python train.py --d_model=224 --d_mlp=768 --vocab_size=8192 --norm_place="pre" --rope_base=10000.0 --init_std_o=0.0 --init_std_up=0.0298 --init_std_down=0.0 --lr=0.00155 --lr_mult_down=2.0 --decay_fraction=0.658 --batch_tokens=16384 --dataset="wikipedia_en"
Each number is 50 + 12 x the weight over its row's rms, rounded and kept within 0 to 99. Layers, rows and columns count from 0. The size before them is the row's rms in percent of the matrix's.

# up: layer 2 MLP up, 768x224, rms 0.143, rows 439-469, columns 0-111
# down: layer 2 MLP down (transposed), 768x224, rms 0.255, rows 439-469, columns 0-111
up439 090:45 47 47 55 63 72 46 59 35 80 59 42 56 61 50 44 58 64 55 62 57 36 23 23 45 60 49 56 34 30 57 54 36 54 59 49 60 64 54 73 26 55 61 78 57 46 75 64 46 53 73 58 40 50 45 50 64 37 57 49 49 59 53 56 50 37 54 44 32 57 69 52 42 66 48 52 47 54 38 35 40 35 45 63 63 46 54 44 40 64 76 46 29 42 57 50 54 46 28 52 66 30 47 34 55 59 45 57 51 40 51 54
down439 087:53 59 60 51 56 35 49 52 25 36 31 59 59 23 43 63 47 34 43 43 43 53 68 50 39 44 57 35 63 70 50 52 54 71 54 47 44 60 42 41 56 50 44 58 27 57 47 41 50 52 38 39 74 53 60 38 47 36 49 75 60 19 37 45 52 54 51 52 67 39 40 33 44 43 54 53 56 15 50 70 54 40 47 49 55 43 56 63 68 49 35 71 71 45 50 57 69 62 64 50 52 42 33 46 71 61 63 35 50 38 57 64
up440 077:56 70 54 48 67 56 37 44 70 82 54 57 43 38 51 51 38 75 46 54 39 35 78 22 45 39 53 37 48 42 47 58 69 61 40 38 65 42 56 61 41 53 46 43 52 49 50 55 66 48 43 42 71 39 36 20 45 43 57 21 34 64 70 56 58 59 30 52 40 34 76 51 51 45 53 57 64 37 29 61 63 56 45 57 64 59 46 47 58 50 29 45 25 50 56 62 35 43 54 47 64 43 37 33 60 57 43 35 71 45 46 35
down440 102:62 48 66 39 25 36 60 67 39 25 40 49 42 36 44 34 54 39 55 57 59 72 42 61 54 46 50 58 42 61 46 48 50 42 64 45 46 43 49 40 49 43 57 44 43 46 62 50 41 54 49 46 25 48 58 72 46 28 66 70 63 30 32 30 43 57 65 55 54 40 36 49 56 53 39 24 48 55 61 37 52 45 41 42 34 73 60 51 43 45 78 46 80 53 58 45 52 58 50 61 39 74 43 56 57 48 58 60 38 48 64 63
up441 098:43 60 35 54 40 44 52 47 58 60 63 54 59 71 50 54 53 58 53 66 43 66 77 41 53 65 59 62 51 71 52 50 54 51 38 43 61 33 47 52 63 49 38 37 44 33 54 20 62 42 61 51 35 46 53 34 54 51 70 47 53 62 50 40 56 32 40 59 37 34 37 58 26 49 27 42 40 64 49 45 37 43 57 45 43 58 40 53 46 64 35 43 56 25 56 44 31 60 42 43 56 38 66 46 53 63 35 61 19 77 55 47
down441 100:22 56 57 39 33 61 43 63 65 44 55 42 52 39 26 56 57 50 40 55 43 30 40 42 63 57 51 65 56 69 31 46 40 42 29 70 61 30 53 40 57 13 30 46 37 55 50 53 46 48 52 54 72 50 31 58 73 56 64 61 53 40 64 55 39 31 33 30 38 60 57 44 42 61 11 45 49 43 68 42 58 50 67 62 45 45 30 46 51 39 51 55 47 53 58 26 57 41 76 27 41 47 55 46 39 41 81 58 39 34 34 53
up442 104:47 33 37 57 27 57 33 59 29 64 45 40 39 49 55 60 43 30 41 61 68 57 47 64 47 56 69 54 53 44 54 32 42 66 47 70 43 48 36 65 55 18 62 63 62 39 56 39 50 47 35 48 49 70 61 44 54 34 69 60 57 40 50 42 68 54 30 19 60 40 42 36 47 57 37 50 30 58 41 38 61 49 58 65 50 40 73 41 78 40 72 37 38 40 45 54 41 59 47 58 56 35 62 44 57 30 47 47 46 33 55 69
down442 090:56 43 43 51 48 52 41 50 33 50 46 59 51 21 43 51 55 66 45 50 75 51 55 35 55 44 49 62 47 43 48 45 51 54 59 47 49 60 80 50 58 54 48 67 38 58 63 65 56 48 38 45 63 55 57 52 42 64 44 52 66 41 51 36 74 52 41 35 43 63 60 54 49 41 42 61 58 57 66 54 57 21 43 58 49 27 50 40 53 36 51 59 35 48 44 57 46 64 55 55 53 44 36 40 80 47 52 47 61 49 65 38
up443 111:34 53 58 45 70 41 26 42 30 56 46 31 33 38 35 37 55 56 57 42 50 34 41 54 52 43 51 43 60 66 59 74 40 23 35 41 52 38 67 59 71 49 49 67 78 50 44 25 36 27 43 69 55 41 63 56 57 55 55 45 46 61 66 42 61 57 34 84 43 61 70 50 28 26 42 35 44 53 54 47 41 42 42 43 58 52 59 57 61 72 45 53 46 35 69 39 55 52 53 48 37 35 31 52 42 60 55 52 51 54 42 43
down443 120:37 51 50 30 57 49 51 44 51 42 19 29 43 53 37 37 65 42 72 56 57 43 47 43 50 54 50 52 57 60 47 55 53 21 24 52 49 55 42 60 45 34 41 72 54 49 50 61 33 41 48 53 60 48 54 40 56 60 58 41 47 53 41 47 72 40 32 58 52 57 65 36 23 51 56 27 44 41 58 38 62 50 36 61 79 53 71 63 64 54 61 33 43 52 52 21 47 34 49 60 42 30 64 49 66 43 57 38 63 59 32 67
up444 104:52 38 61 71 44 60 47 25 48 64 20 48 61 29 46 58 58 68 57 45 60 49 49 57 38 52 53 48 52 43 55 33 37 47 64 49 52 40 65 38 40 41 40 68 34 44 44 54 49 44 32 61 51 39 33 41 45 61 56 37 76 61 42 33 50 40 50 37 95 59 34 53 61 51 32 37 52 70 45 40 57 39 45 43 40 67 47 54 63 61 44 39 36 59 26 51 50 61 60 75 58 47 51 42 41 41 71 53 33 54 64 59
down444 105:36 43 49 38 60 37 29 39 56 38 53 56 42 65 49 40 37 53 54 85 31 37 45 51 53 32 35 35 58 79 44 57 60 51 44 76 64 53 57 45 38 55 58 45 46 51 61 53 73 42 32 51 63 41 64 66 60 71 26 47 38 43 55 45 43 50 66 67 48 66 53 52 59 61 52 47 59 37 58 49 41 41 32 59 57 51 53 47 41 63 47 63 59 41 45 63 48 45 43 37 47 51 60 35 49 34 51 30 19 49 37 48
up445 103:34 59 34 41 56 23 56 54 62 58 66 42 51 36 72 43 41 47 29 48 52 53 81 24 46 62 41 40 32 55 61 62 49 58 44 47 47 48 45 68 51 38 65 34 48 39 57 46 56 46 68 54 46 72 67 52 43 75 30 47 37 48 65 51 69 44 55 57 34 31 43 34 51 30 36 42 51 54 47 51 49 51 54 59 68 57 50 57 41 37 55 42 55 54 55 75 42 55 52 58 53 72 87 36 34 51 66 57 38 47 50 47
down445 099:60 51 48 66 39 54 44 61 63 65 67 52 61 41 70 49 60 47 46 61 44 54 46 42 44 62 50 27 42 45 41 48 64 46 41 74 54 61 65 46 56 43 43 40 57 37 51 64 45 59 57 45 52 32 56 40 41 80 56 69 52 46 42 53 66 56 36 32 70 40 58 57 55 40 56 57 34 60 35 62 35 43 48 66 52 55 40 49 72 36 31 50 53 46 28 55 31 40 33 52 46 68 38 38 43 67 47 41 40 31 41 64
up446 109:34 37 49 49 51 62 51 31 43 44 30 56 65 72 51 53 51 46 46 54 65 41 53 68 37 79 81 33 77 74 51 51 42 58 54 40 42 71 42 35 58 44 50 54 57 66 56 70 49 54 61 51 48 38 34 46 88 56 47 61 44 51 31 52 46 54 51 38 50 64 57 50 42 57 39 60 55 53 54 37 38 30 37 61 46 54 39 42 47 33 53 46 60 30 47 31 35 41 17 41 39 82 52 59 46 59 47 37 51 33 78 52
down446 090:29 38 48 42 34 51 51 50 30 53 49 38 62 62 31 59 15 61 36 31 49 64 33 63 36 51 75 45 37 63 36 65 41 39 46 80 37 45 34 34 53 58 40 47 38 67 77 55 38 41 26 47 51 48 48 63 36 66 39 46 61 42 34 41 29 46 46 55 44 47 50 35 43 55 66 31 49 72 32 70 68 49 56 59 62 70 57 69 61 43 31 49 55 67 64 59 62 40 40 57 47 72 39 42 48 35 72 43 50 45 47 55
up447 102:56 59 43 70 72 46 37 55 29 60 68 57 40 39 45 50 63 42 41 59 56 33 50 57 67 44 45 56 49 58 53 43 49 35 55 49 46 51 76 81 46 60 42 51 62 32 39 22 43 18 47 50 58 38 49 58 36 56 62 46 41 46 36 54 44 71 43 55 53 66 31 43 39 66 53 54 49 46 74 36 70 67 46 60 57 57 60 44 39 70 38 53 62 50 59 51 43 67 59 45 61 48 45 67 64 54 36 53 26 51 57 43
down447 101:49 32 50 64 63 38 66 48 39 47 63 33 63 68 61 43 45 51 41 65 22 46 43 53 48 63 32 49 73 40 40 54 26 59 47 70 70 58 53 36 54 46 80 54 68 30 60 55 64 29 62 70 57 58 58 60 59 56 61 54 54 50 33 54 39 51 54 53 28 53 39 60 63 50 56 29 38 54 43 68 66 43 50 57 67 63 63 33 55 36 40 33 49 43 75 56 44 42 55 65 75 48 50 59 52 33 45 39 61 53 64 55
up448 100:52 66 52 68 56 53 51 65 57 38 71 41 46 37 56 29 62 51 64 56 45 11 47 63 44 65 52 46 41 38 49 30 45 24 36 55 48 21 48 29 57 63 63 61 50 54 31 51 47 69 56 51 65 41 56 52 43 45 42 40 45 38 56 50 58 74 78 55 50 23 68 35 44 52 68 45 51 45 59 51 32 41 52 48 39 62 54 49 42 34 68 58 65 31 42 31 44 56 31 51 61 59 52 27 56 31 42 49 47 37 46 53
down448 104:59 63 44 42 38 59 40 54 51 31 37 68 64 51 55 40 39 41 54 44 52 41 22 22 40 48 41 51 76 50 47 38 26 57 34 45 50 56 51 35 52 53 32 47 66 50 45 52 18 56 60 28 48 72 66 44 44 46 45 27 62 44 43 54 50 77 44 52 61 52 51 61 40 36 46 49 41 49 28 39 49 36 52 50 41 62 43 36 44 54 64 33 52 33 21 21 28 58 51 46 55 42 52 33 33 50 40 47 36 57 39 54
up449 095:27 60 67 57 57 35 47 59 60 49 50 30 39 43 48 54 56 69 48 57 52 31 53 67 47 70 46 37 42 61 72 55 52 31 39 60 50 38 51 65 57 68 57 75 49 47 58 33 42 53 36 53 40 34 65 34 52 46 81 40 43 62 46 67 53 53 45 49 35 59 63 42 40 52 42 57 47 34 51 41 50 32 41 56 42 64 28 52 59 60 32 56 60 09 52 66 48 80 50 42 58 56 60 58 52 32 41 40 59 48 34 25
down449 090:54 63 42 49 48 64 53 66 56 56 54 23 47 32 77 33 47 36 48 50 51 47 59 64 54 54 29 23 68 62 61 63 67 51 47 43 58 57 53 45 53 43 55 44 46 40 54 62 63 47 50 51 26 51 32 46 58 31 69 37 55 51 39 47 42 45 53 45 52 47 53 38 67 52 34 52 71 45 55 47 57 68 44 47 56 57 40 57 42 32 43 50 48 80 47 70 42 71 38 51 39 25 50 58 73 61 50 51 53 56 26 68
up450 091:51 70 37 42 54 62 59 59 34 50 49 23 46 66 65 30 57 52 63 46 49 63 65 47 65 29 49 36 56 28 49 55 51 53 34 44 57 46 59 41 62 45 51 73 60 53 59 69 58 45 48 23 77 24 52 67 61 56 49 72 37 30 51 55 54 18 61 37 63 74 52 54 40 51 61 55 40 29 70 64 56 67 38 59 60 57 62 65 43 48 50 41 34 51 28 43 42 44 40 57 53 38 44 50 43 60 51 30 35 48 65 39
down450 096:44 57 49 52 64 58 52 73 43 51 54 55 64 44 57 49 51 56 49 49 49 41 35 46 49 53 50 57 42 64 37 43 59 33 53 46 39 31 36 65 46 43 54 28 65 35 37 57 34 62 73 28 43 37 60 52 44 32 60 46 36 49 63 55 53 52 39 54 54 47 46 67 54 58 53 37 53 64 78 45 49 39 53 39 36 33 63 54 45 52 51 74 57 35 62 42 55 56 90 64 62 15 62 55 41 44 45 46 46 54 61 53
up451 101:63 38 43 73 56 69 26 63 59 46 56 50 29 55 45 57 51 68 33 56 49 55 57 66 63 64 42 40 28 39 37 52 58 42 56 54 53 50 74 57 43 58 28 69 47 58 36 31 57 66 72 59 56 27 48 40 52 41 46 40 64 50 58 47 57 40 69 51 49 48 52 49 71 68 35 47 57 54 59 49 62 58 51 29 48 50 42 50 43 58 50 56 28 69 63 68 66 63 41 46 40 59 34 42 58 50 42 48 46 66 55 43
down451 100:41 52 49 59 42 59 59 47 35 40 39 41 55 19 51 44 47 41 59 64 50 44 47 35 23 50 51 42 60 44 29 65 52 49 51 76 52 46 49 56 35 39 49 39 36 53 42 41 55 70 40 43 25 44 33 61 58 90 67 75 51 67 34 37 57 58 36 55 72 57 71 46 49 46 61 49 66 61 34 64 49 39 15 43 50 58 55 74 53 52 46 48 60 56 55 50 68 60 44 54 53 55 40 37 46 37 70 69 23 42 33 35
up452 096:44 56 40 54 47 42 51 62 35 46 60 63 58 52 33 44 42 51 45 63 40 52 44 65 35 60 52 59 29 47 36 35 43 36 40 80 46 48 42 53 34 53 60 62 45 47 55 35 53 44 61 76 57 33 33 43 75 50 47 47 53 62 70 45 68 42 43 52 53 50 59 62 56 58 44 43 67 40 68 56 50 55 48 43 78 53 37 52 61 57 47 42 45 55 49 52 72 72 50 46 50 63 63 47 61 30 43 62 71 62 47 29
down452 093:61 50 61 41 66 39 48 51 61 52 41 62 48 57 61 47 54 54 51 55 55 71 59 61 43 32 59 62 54 42 51 31 43 47 33 54 54 57 37 42 52 49 57 62 58 52 40 55 39 64 55 57 38 72 60 46 54 09 60 39 39 30 40 39 48 41 48 36 35 61 60 56 66 57 76 47 39 47 57 54 53 35 27 36 65 69 60 53 45 39 61 48 60 40 43 36 30 50 23 69 55 51 34 59 47 73 51 61 60 49 58 51
up453 092:34 42 34 45 28 48 47 48 75 45 28 54 39 39 59 55 30 52 26 45 41 50 51 37 39 51 47 61 71 59 63 63 52 42 51 58 34 51 58 44 32 61 52 60 60 42 45 61 46 59 57 45 50 44 31 46 52 73 72 55 50 68 52 42 54 71 60 40 83 41 33 54 44 49 46 51 63 51 46 52 32 46 49 44 42 29 42 40 37 62 53 53 51 45 48 73 19 49 53 50 45 33 53 44 76 62 52 50 31 50 59 07
down453 085:61 49 60 55 71 22 56 37 45 66 42 67 59 35 41 64 41 34 41 64 45 51 38 29 42 66 55 49 48 52 55 38 54 66 23 62 44 60 45 74 32 43 39 63 33 69 36 52 42 55 31 43 62 53 64 48 44 21 31 67 56 47 39 42 53 47 21 50 52 46 60 23 46 53 34 51 35 32 60 49 55 46 45 37 51 49 47 50 47 41 24 59 31 66 32 52 71 59 83 30 51 61 44 59 57 47 46 28 72 49 58 47
up454 093:61 58 39 59 31 60 49 75 38 41 39 67 56 42 51 68 50 55 50 32 47 66 45 52 50 48 47 33 55 36 45 58 43 30 73 43 42 30 47 44 50 47 49 41 61 55 55 38 66 59 46 44 30 56 61 72 70 36 49 58 57 47 25 56 43 57 47 38 65 34 42 49 71 35 66 48 47 44 56 46 57 52 37 52 48 57 40 68 51 37 68 72 00 54 80 52 64 57 51 61 85 45 50 37 41 56 41 54 65 41 75 46
down454 094:40 39 46 61 65 38 75 38 60 12 34 55 64 44 53 27 52 50 55 61 66 55 46 54 41 38 46 60 31 61 67 49 40 60 56 61 63 54 39 68 46 41 62 63 30 62 39 51 41 18 40 47 61 34 42 43 40 64 54 40 59 54 58 51 52 28 53 53 44 47 46 49 55 65 63 57 54 65 63 72 72 49 52 56 52 46 58 35 68 33 56 34 72 55 29 36 49 52 51 69 38 61 59 62 60 48 57 43 45 50 52 53
up455 109:34 52 48 46 44 54 55 68 56 49 53 45 31 31 46 26 55 54 59 39 56 44 33 52 37 36 65 55 59 55 53 46 30 38 35 41 45 40 54 41 48 63 38 48 42 58 56 32 35 31 15 60 36 53 47 27 43 58 61 51 53 58 56 45 57 38 57 55 40 46 34 59 69 68 58 48 49 39 49 41 42 42 54 31 52 61 52 51 66 45 40 51 45 44 73 49 58 58 63 23 49 71 56 38 61 45 43 47 57 40 40 51
down455 103:73 44 64 51 62 77 80 66 50 38 58 52 47 34 30 64 39 33 46 60 65 47 55 38 58 45 66 63 62 43 50 62 58 53 45 44 41 68 51 34 46 43 39 54 54 35 34 48 31 28 42 48 55 62 44 31 49 42 64 37 47 44 36 44 43 57 57 55 58 43 47 51 57 29 58 52 62 53 67 43 47 41 41 56 62 73 38 42 67 34 39 58 36 29 70 33 41 51 81 69 52 43 44 52 51 69 60 46 55 54 26 45
up456 105:54 58 62 39 69 33 39 42 69 62 35 52 33 59 45 52 41 44 52 58 39 38 52 62 64 53 40 56 59 25 76 48 51 53 84 48 57 62 64 51 61 43 46 72 63 46 39 48 58 64 25 39 54 44 37 64 45 35 37 42 27 61 73 72 18 59 44 68 37 46 67 29 44 54 39 29 59 53 38 57 29 60 39 44 31 49 64 50 57 52 65 56 43 42 59 63 49 53 71 50 43 51 49 45 44 53 48 53 56 46 60 49
down456 106:38 59 62 64 49 63 27 38 59 46 51 43 47 50 59 50 70 29 43 39 57 62 51 44 25 57 38 36 52 50 34 54 51 57 50 44 50 59 72 74 56 73 47 52 42 51 24 42 43 41 43 49 70 58 42 63 37 61 56 29 41 74 47 46 25 48 52 51 59 62 50 42 53 48 48 72 38 47 60 52 45 47 54 63 67 54 60 59 44 53 42 58 53 31 68 67 40 70 61 46 63 59 50 54 43 63 43 51 65 57 29 28
up457 094:59 35 45 44 35 70 60 36 34 21 49 64 63 70 50 53 46 62 43 50 66 44 57 52 60 42 53 24 59 37 39 54 31 63 42 67 36 55 68 40 67 51 38 39 53 68 75 38 56 54 53 44 50 54 52 68 59 39 40 60 43 61 61 45 63 45 46 53 51 54 54 54 49 46 51 51 49 39 55 50 55 42 29 32 54 55 48 60 66 54 37 64 67 54 48 50 52 53 29 43 37 51 85 64 51 77 54 59 45 42 51 63
down457 078:36 69 52 68 58 58 48 72 53 53 62 38 47 43 61 27 62 25 61 44 50 42 54 56 54 53 52 59 48 48 43 47 63 41 54 60 47 45 45 54 38 55 65 51 49 45 56 51 54 40 59 38 49 42 56 45 64 89 70 45 41 78 59 65 54 57 58 50 50 49 39 43 44 48 36 56 57 76 32 43 36 60 55 45 35 63 52 55 63 54 34 45 55 70 58 54 34 51 88 42 57 50 40 60 41 22 54 52 58 26 71 41
up458 116:66 45 61 45 45 51 62 32 59 53 34 43 59 54 28 34 59 43 35 32 45 45 46 33 59 43 38 26 50 57 58 79 59 29 52 47 43 71 50 62 46 62 51 50 36 55 53 52 36 51 60 44 46 39 36 44 50 55 64 69 49 56 53 42 25 50 46 65 42 41 46 32 38 58 57 58 60 41 60 56 46 66 42 62 32 37 46 35 61 68 54 43 29 36 40 49 42 57 31 55 59 72 57 51 40 67 63 33 51 43 55 66
down458 115:70 65 34 66 58 64 40 46 60 27 48 60 62 66 49 58 51 51 39 39 33 55 56 54 44 50 48 49 46 20 63 61 68 62 55 48 51 56 71 66 37 63 68 63 40 64 41 45 72 58 52 36 35 40 58 58 52 47 51 51 40 59 32 55 64 45 44 66 69 50 40 32 45 30 50 55 61 61 39 47 41 17 45 34 39 42 60 58 69 40 41 59 51 67 49 44 42 39 29 49 53 62 59 61 67 39 58 46 52 39 50 59
up459 132:54 51 67 35 51 67 47 45 38 32 47 56 74 67 51 51 38 36 40 67 56 55 69 44 67 56 58 38 43 61 62 48 48 29 44 47 44 45 42 59 55 36 50 55 49 43 38 36 36 80 63 57 47 39 44 51 59 76 52 61 65 64 55 65 42 50 38 39 68 43 42 46 37 45 37 58 52 40 62 48 46 44 54 52 53 36 43 50 60 41 69 54 64 48 60 67 53 53 60 42 57 23 36 65 53 54 45 65 71 58 67 24
down459 106:34 53 72 38 58 51 44 50 40 43 56 63 58 34 66 61 44 30 41 38 58 66 50 54 29 60 52 43 53 63 60 48 61 61 46 35 49 55 49 39 44 43 54 47 56 46 56 38 39 53 60 59 56 46 34 63 66 08 62 52 54 35 60 65 40 35 50 55 61 67 70 41 32 41 48 63 40 44 55 42 63 65 31 23 74 41 61 78 48 51 49 52 40 45 33 75 57 61 53 47 40 37 36 66 45 61 18 50 70 60 36 43
up460 095:59 49 50 39 47 59 64 42 46 63 56 20 51 29 50 62 44 71 60 51 51 58 46 51 49 47 49 51 59 39 33 46 45 53 52 41 47 67 51 35 41 21 46 41 59 35 36 65 45 45 49 35 50 52 51 57 61 87 56 46 65 35 44 44 65 52 78 58 52 36 57 69 48 21 46 53 45 40 52 49 40 52 32 49 48 56 53 83 70 34 48 66 63 21 39 57 60 47 62 55 46 61 68 51 46 39 38 47 31 68 56 29
down460 091:56 55 43 57 46 47 44 50 43 59 47 61 44 67 58 63 38 44 52 37 65 44 43 42 41 36 65 56 60 46 49 53 34 49 74 62 65 65 77 45 66 45 31 54 34 43 57 40 39 49 42 40 49 56 53 75 43 47 48 60 45 56 42 60 44 67 57 41 50 45 45 63 41 46 55 57 29 73 44 38 62 48 64 47 48 30 48 40 55 44 49 71 64 37 32 33 52 60 61 46 27 65 45 50 56 28 44 54 48 50 56 65
up461 101:71 80 53 43 67 38 52 62 45 71 65 36 49 55 45 46 60 49 37 48 53 48 42 38 35 70 51 55 41 45 25 45 50 62 59 50 41 50 66 40 48 39 52 40 56 25 85 50 57 45 62 61 48 64 43 44 31 38 44 47 31 50 45 61 42 41 40 29 53 44 50 48 43 53 72 44 57 59 63 73 30 38 66 23 51 60 40 43 54 38 42 53 58 53 33 56 53 65 37 54 51 49 67 68 63 53 61 49 33 35 46 59
down461 093:63 35 41 25 44 49 36 47 43 41 48 39 53 51 55 19 54 44 42 50 64 43 39 55 42 46 46 47 49 49 42 42 50 46 65 47 48 35 55 54 53 47 52 60 55 56 30 49 70 38 46 47 73 55 60 69 56 36 43 33 50 51 78 49 53 31 44 34 60 48 39 37 75 68 42 22 42 53 24 48 36 63 48 34 43 59 29 51 40 51 44 67 55 49 41 43 51 37 57 32 40 55 54 56 80 45 52 55 33 29 54 56
up462 095:52 50 54 34 62 61 60 67 34 47 69 60 62 29 46 58 46 48 56 68 49 52 52 65 56 70 34 61 18 40 48 37 45 35 30 44 50 41 67 45 38 49 41 39 62 27 24 68 39 51 47 41 53 54 58 55 61 60 48 74 42 69 61 53 56 50 45 62 65 32 37 29 54 44 34 43 53 48 47 72 43 67 67 49 52 48 61 58 61 59 51 37 15 68 29 52 41 54 46 49 41 51 50 46 53 59 55 46 52 51 47 40
down462 111:57 54 57 54 52 49 27 61 53 49 34 51 48 56 23 52 44 47 40 31 50 48 51 65 70 42 41 61 60 50 53 32 51 68 57 67 36 50 32 52 62 40 49 45 38 46 58 57 57 74 59 54 75 57 43 46 46 59 41 56 49 55 44 67 53 70 51 34 46 19 69 53 57 52 44 45 51 60 37 77 61 45 54 25 53 44 52 55 63 30 56 59 52 41 59 54 48 48 41 56 39 67 40 60 46 32 43 61 11 60 39 43
up463 092:50 65 56 41 46 27 68 39 41 48 57 52 41 41 47 49 44 53 75 25 36 56 41 46 46 59 41 58 46 58 56 62 44 41 47 50 55 53 43 64 46 65 48 54 58 59 59 41 40 51 65 64 46 48 47 23 49 51 75 51 62 41 44 25 50 44 66 74 43 64 27 47 45 64 63 47 85 43 37 47 37 49 47 53 51 52 35 41 63 68 44 64 56 54 48 48 45 66 51 70 40 70 50 73 47 49 64 30 76 59 44 72
down463 086:38 47 50 67 57 58 22 41 42 36 55 40 63 67 53 29 55 65 36 55 54 66 40 62 49 73 46 59 66 62 59 51 58 62 56 36 48 53 64 33 46 49 58 44 52 69 81 48 37 39 47 48 72 46 75 65 48 34 49 47 45 36 45 65 61 55 28 40 53 47 46 75 47 51 49 64 64 72 50 53 57 53 39 37 60 53 74 31 52 29 52 58 40 66 64 44 52 41 43 58 50 54 30 42 38 54 48 41 23 44 53 28
up464 104:52 28 58 63 50 39 50 53 67 33 62 61 73 52 23 49 65 42 52 59 85 33 49 44 57 52 59 60 40 48 52 51 53 53 39 53 61 56 26 67 39 56 52 32 97 59 61 33 52 38 71 42 52 67 60 36 42 50 26 35 55 38 55 47 34 61 39 44 45 51 46 58 58 46 51 47 31 42 58 45 35 58 59 71 60 44 46 42 31 54 77 44 75 72 51 37 56 27 55 71 52 40 55 43 35 70 38 60 28 52 51 60
down464 103:48 61 65 62 35 46 48 63 76 53 54 66 32 43 48 51 47 57 48 53 38 42 39 45 45 54 37 43 41 57 45 54 57 38 56 62 69 44 36 54 71 48 47 32 24 50 47 72 42 48 42 60 47 69 38 55 61 65 46 67 71 52 45 77 57 58 61 44 53 64 63 49 42 63 62 53 45 64 58 33 44 27 48 53 68 26 56 51 60 56 29 46 62 22 59 49 57 45 59 56 57 35 66 55 45 44 56 45 46 44 64 47
up465 101:30 34 71 37 61 58 52 47 47 48 78 40 54 52 39 36 33 40 48 40 72 40 45 73 75 49 45 57 61 45 52 44 52 48 53 56 49 70 41 48 39 71 25 23 36 62 49 47 53 43 74 37 47 54 74 46 39 51 56 66 44 20 50 41 40 50 46 52 53 49 63 66 52 28 42 44 44 33 43 41 46 58 53 48 58 51 58 60 58 45 58 54 59 37 49 47 43 54 70 44 50 58 60 53 54 45 60 32 52 71 47 70
down465 089:41 43 41 50 58 81 60 51 57 40 47 39 41 27 63 54 63 50 36 35 61 57 46 66 48 77 28 63 51 37 55 38 42 37 47 67 52 38 47 42 55 52 66 51 38 63 45 60 66 42 29 69 67 48 43 41 58 51 47 53 50 54 76 38 51 40 34 47 61 48 53 39 66 49 54 51 48 45 49 37 41 44 70 64 34 56 53 60 48 42 58 52 44 69 51 28 50 67 46 49 61 60 44 28 50 16 78 66 49 40 45 64
up466 110:61 60 56 73 57 56 49 78 49 44 33 56 62 51 51 68 56 69 47 65 63 50 50 61 59 42 49 53 31 28 39 48 50 53 46 44 48 55 50 62 40 49 62 58 68 29 46 30 56 42 69 71 50 31 44 33 69 53 54 40 67 53 51 50 52 53 34 70 73 64 32 56 40 62 28 57 43 62 53 40 45 47 64 63 60 56 49 32 51 44 73 31 36 67 40 46 64 41 46 47 55 53 43 45 36 56 65 30 42 50 53 53
down466 111:43 49 42 51 62 44 56 49 42 64 53 45 43 47 51 26 25 76 20 65 55 31 56 51 57 72 71 45 36 36 44 44 54 59 58 34 27 56 49 57 46 46 56 53 42 39 49 57 55 29 57 61 40 35 39 29 64 60 57 48 47 55 43 44 69 42 56 56 49 52 50 40 39 66 36 36 62 53 45 53 26 53 51 75 77 49 42 57 76 36 32 39 40 36 40 61 67 58 67 39 36 80 48 68 55 37 47 34 66 56 39 38
up467 101:65 28 63 63 45 51 46 53 49 40 39 50 52 42 35 53 63 44 68 50 63 56 60 47 61 44 40 49 26 37 39 27 63 61 44 55 65 50 42 67 53 40 48 68 54 28 31 64 47 62 43 45 62 40 35 59 50 54 35 50 32 49 77 41 27 57 52 48 59 57 64 56 43 45 44 24 61 54 54 60 75 72 48 59 26 54 31 52 42 49 54 63 32 34 78 57 51 56 72 59 36 59 46 28 53 37 37 64 38 71 52 58
down467 105:68 37 47 46 54 44 49 46 65 55 59 49 40 59 27 41 46 63 53 52 68 51 58 20 45 73 34 48 32 43 50 26 37 53 42 57 70 61 43 58 59 51 55 47 38 59 50 50 45 62 58 40 60 39 55 56 55 60 52 40 57 35 47 51 30 50 56 54 64 43 51 54 52 34 48 47 53 73 33 41 57 53 50 64 44 38 35 51 47 54 48 66 30 55 50 22 62 52 40 39 44 59 25 56 74 57 40 46 28 37 60 20
up468 107:65 55 41 45 45 33 49 19 51 58 41 42 68 62 46 60 52 63 54 40 60 57 39 54 31 47 60 52 43 62 49 34 60 52 15 54 36 66 62 63 44 63 53 43 34 28 56 55 41 63 51 63 61 64 54 39 26 48 69 59 58 44 63 48 61 46 51 33 35 58 46 33 37 60 45 34 38 46 50 54 52 33 55 47 50 44 93 49 59 35 50 45 33 50 46 33 56 57 62 51 72 45 50 62 29 47 70 29 29 83 48 44
down468 104:46 43 40 38 64 44 48 32 60 39 34 61 53 51 75 45 59 50 38 56 52 53 61 42 35 41 54 55 54 38 67 48 40 73 42 53 57 30 60 46 37 43 58 68 35 57 55 42 36 58 46 50 55 42 50 60 40 72 50 63 25 68 61 64 57 52 46 50 64 52 62 35 63 39 63 45 38 46 60 47 44 51 19 50 32 46 33 54 57 68 41 40 33 44 30 42 48 33 45 34 40 52 54 65 45 33 64 67 43 57 64 63
up469 084:25 53 54 57 48 49 62 53 46 34 53 48 37 48 46 72 57 61 63 47 49 37 52 46 41 57 50 45 43 49 62 52 52 18 50 63 63 40 42 68 44 38 50 58 50 37 41 41 54 39 50 52 66 62 54 38 68 33 41 50 44 52 71 73 42 51 50 44 52 54 46 41 40 38 45 38 59 54 68 49 33 39 46 53 59 48 28 22 41 64 70 68 53 38 51 40 55 65 42 49 47 20 48 45 51 56 32 49 38 54 64 55
down469 093:25 62 41 65 48 59 39 32 49 59 40 48 27 73 58 36 55 76 53 56 45 48 53 51 56 49 68 21 56 58 51 44 39 40 62 83 58 45 57 84 44 40 49 72 43 49 51 34 69 44 48 57 68 69 31 43 52 91 52 45 55 40 59 63 32 58 66 58 46 47 39 34 50 42 36 47 57 56 55 44 37 57 59 51 51 32 51 48 38 55 46 43 15 60 68 46 60 52 49 37 63 52 68 41 54 42 56 63 42 61 54 36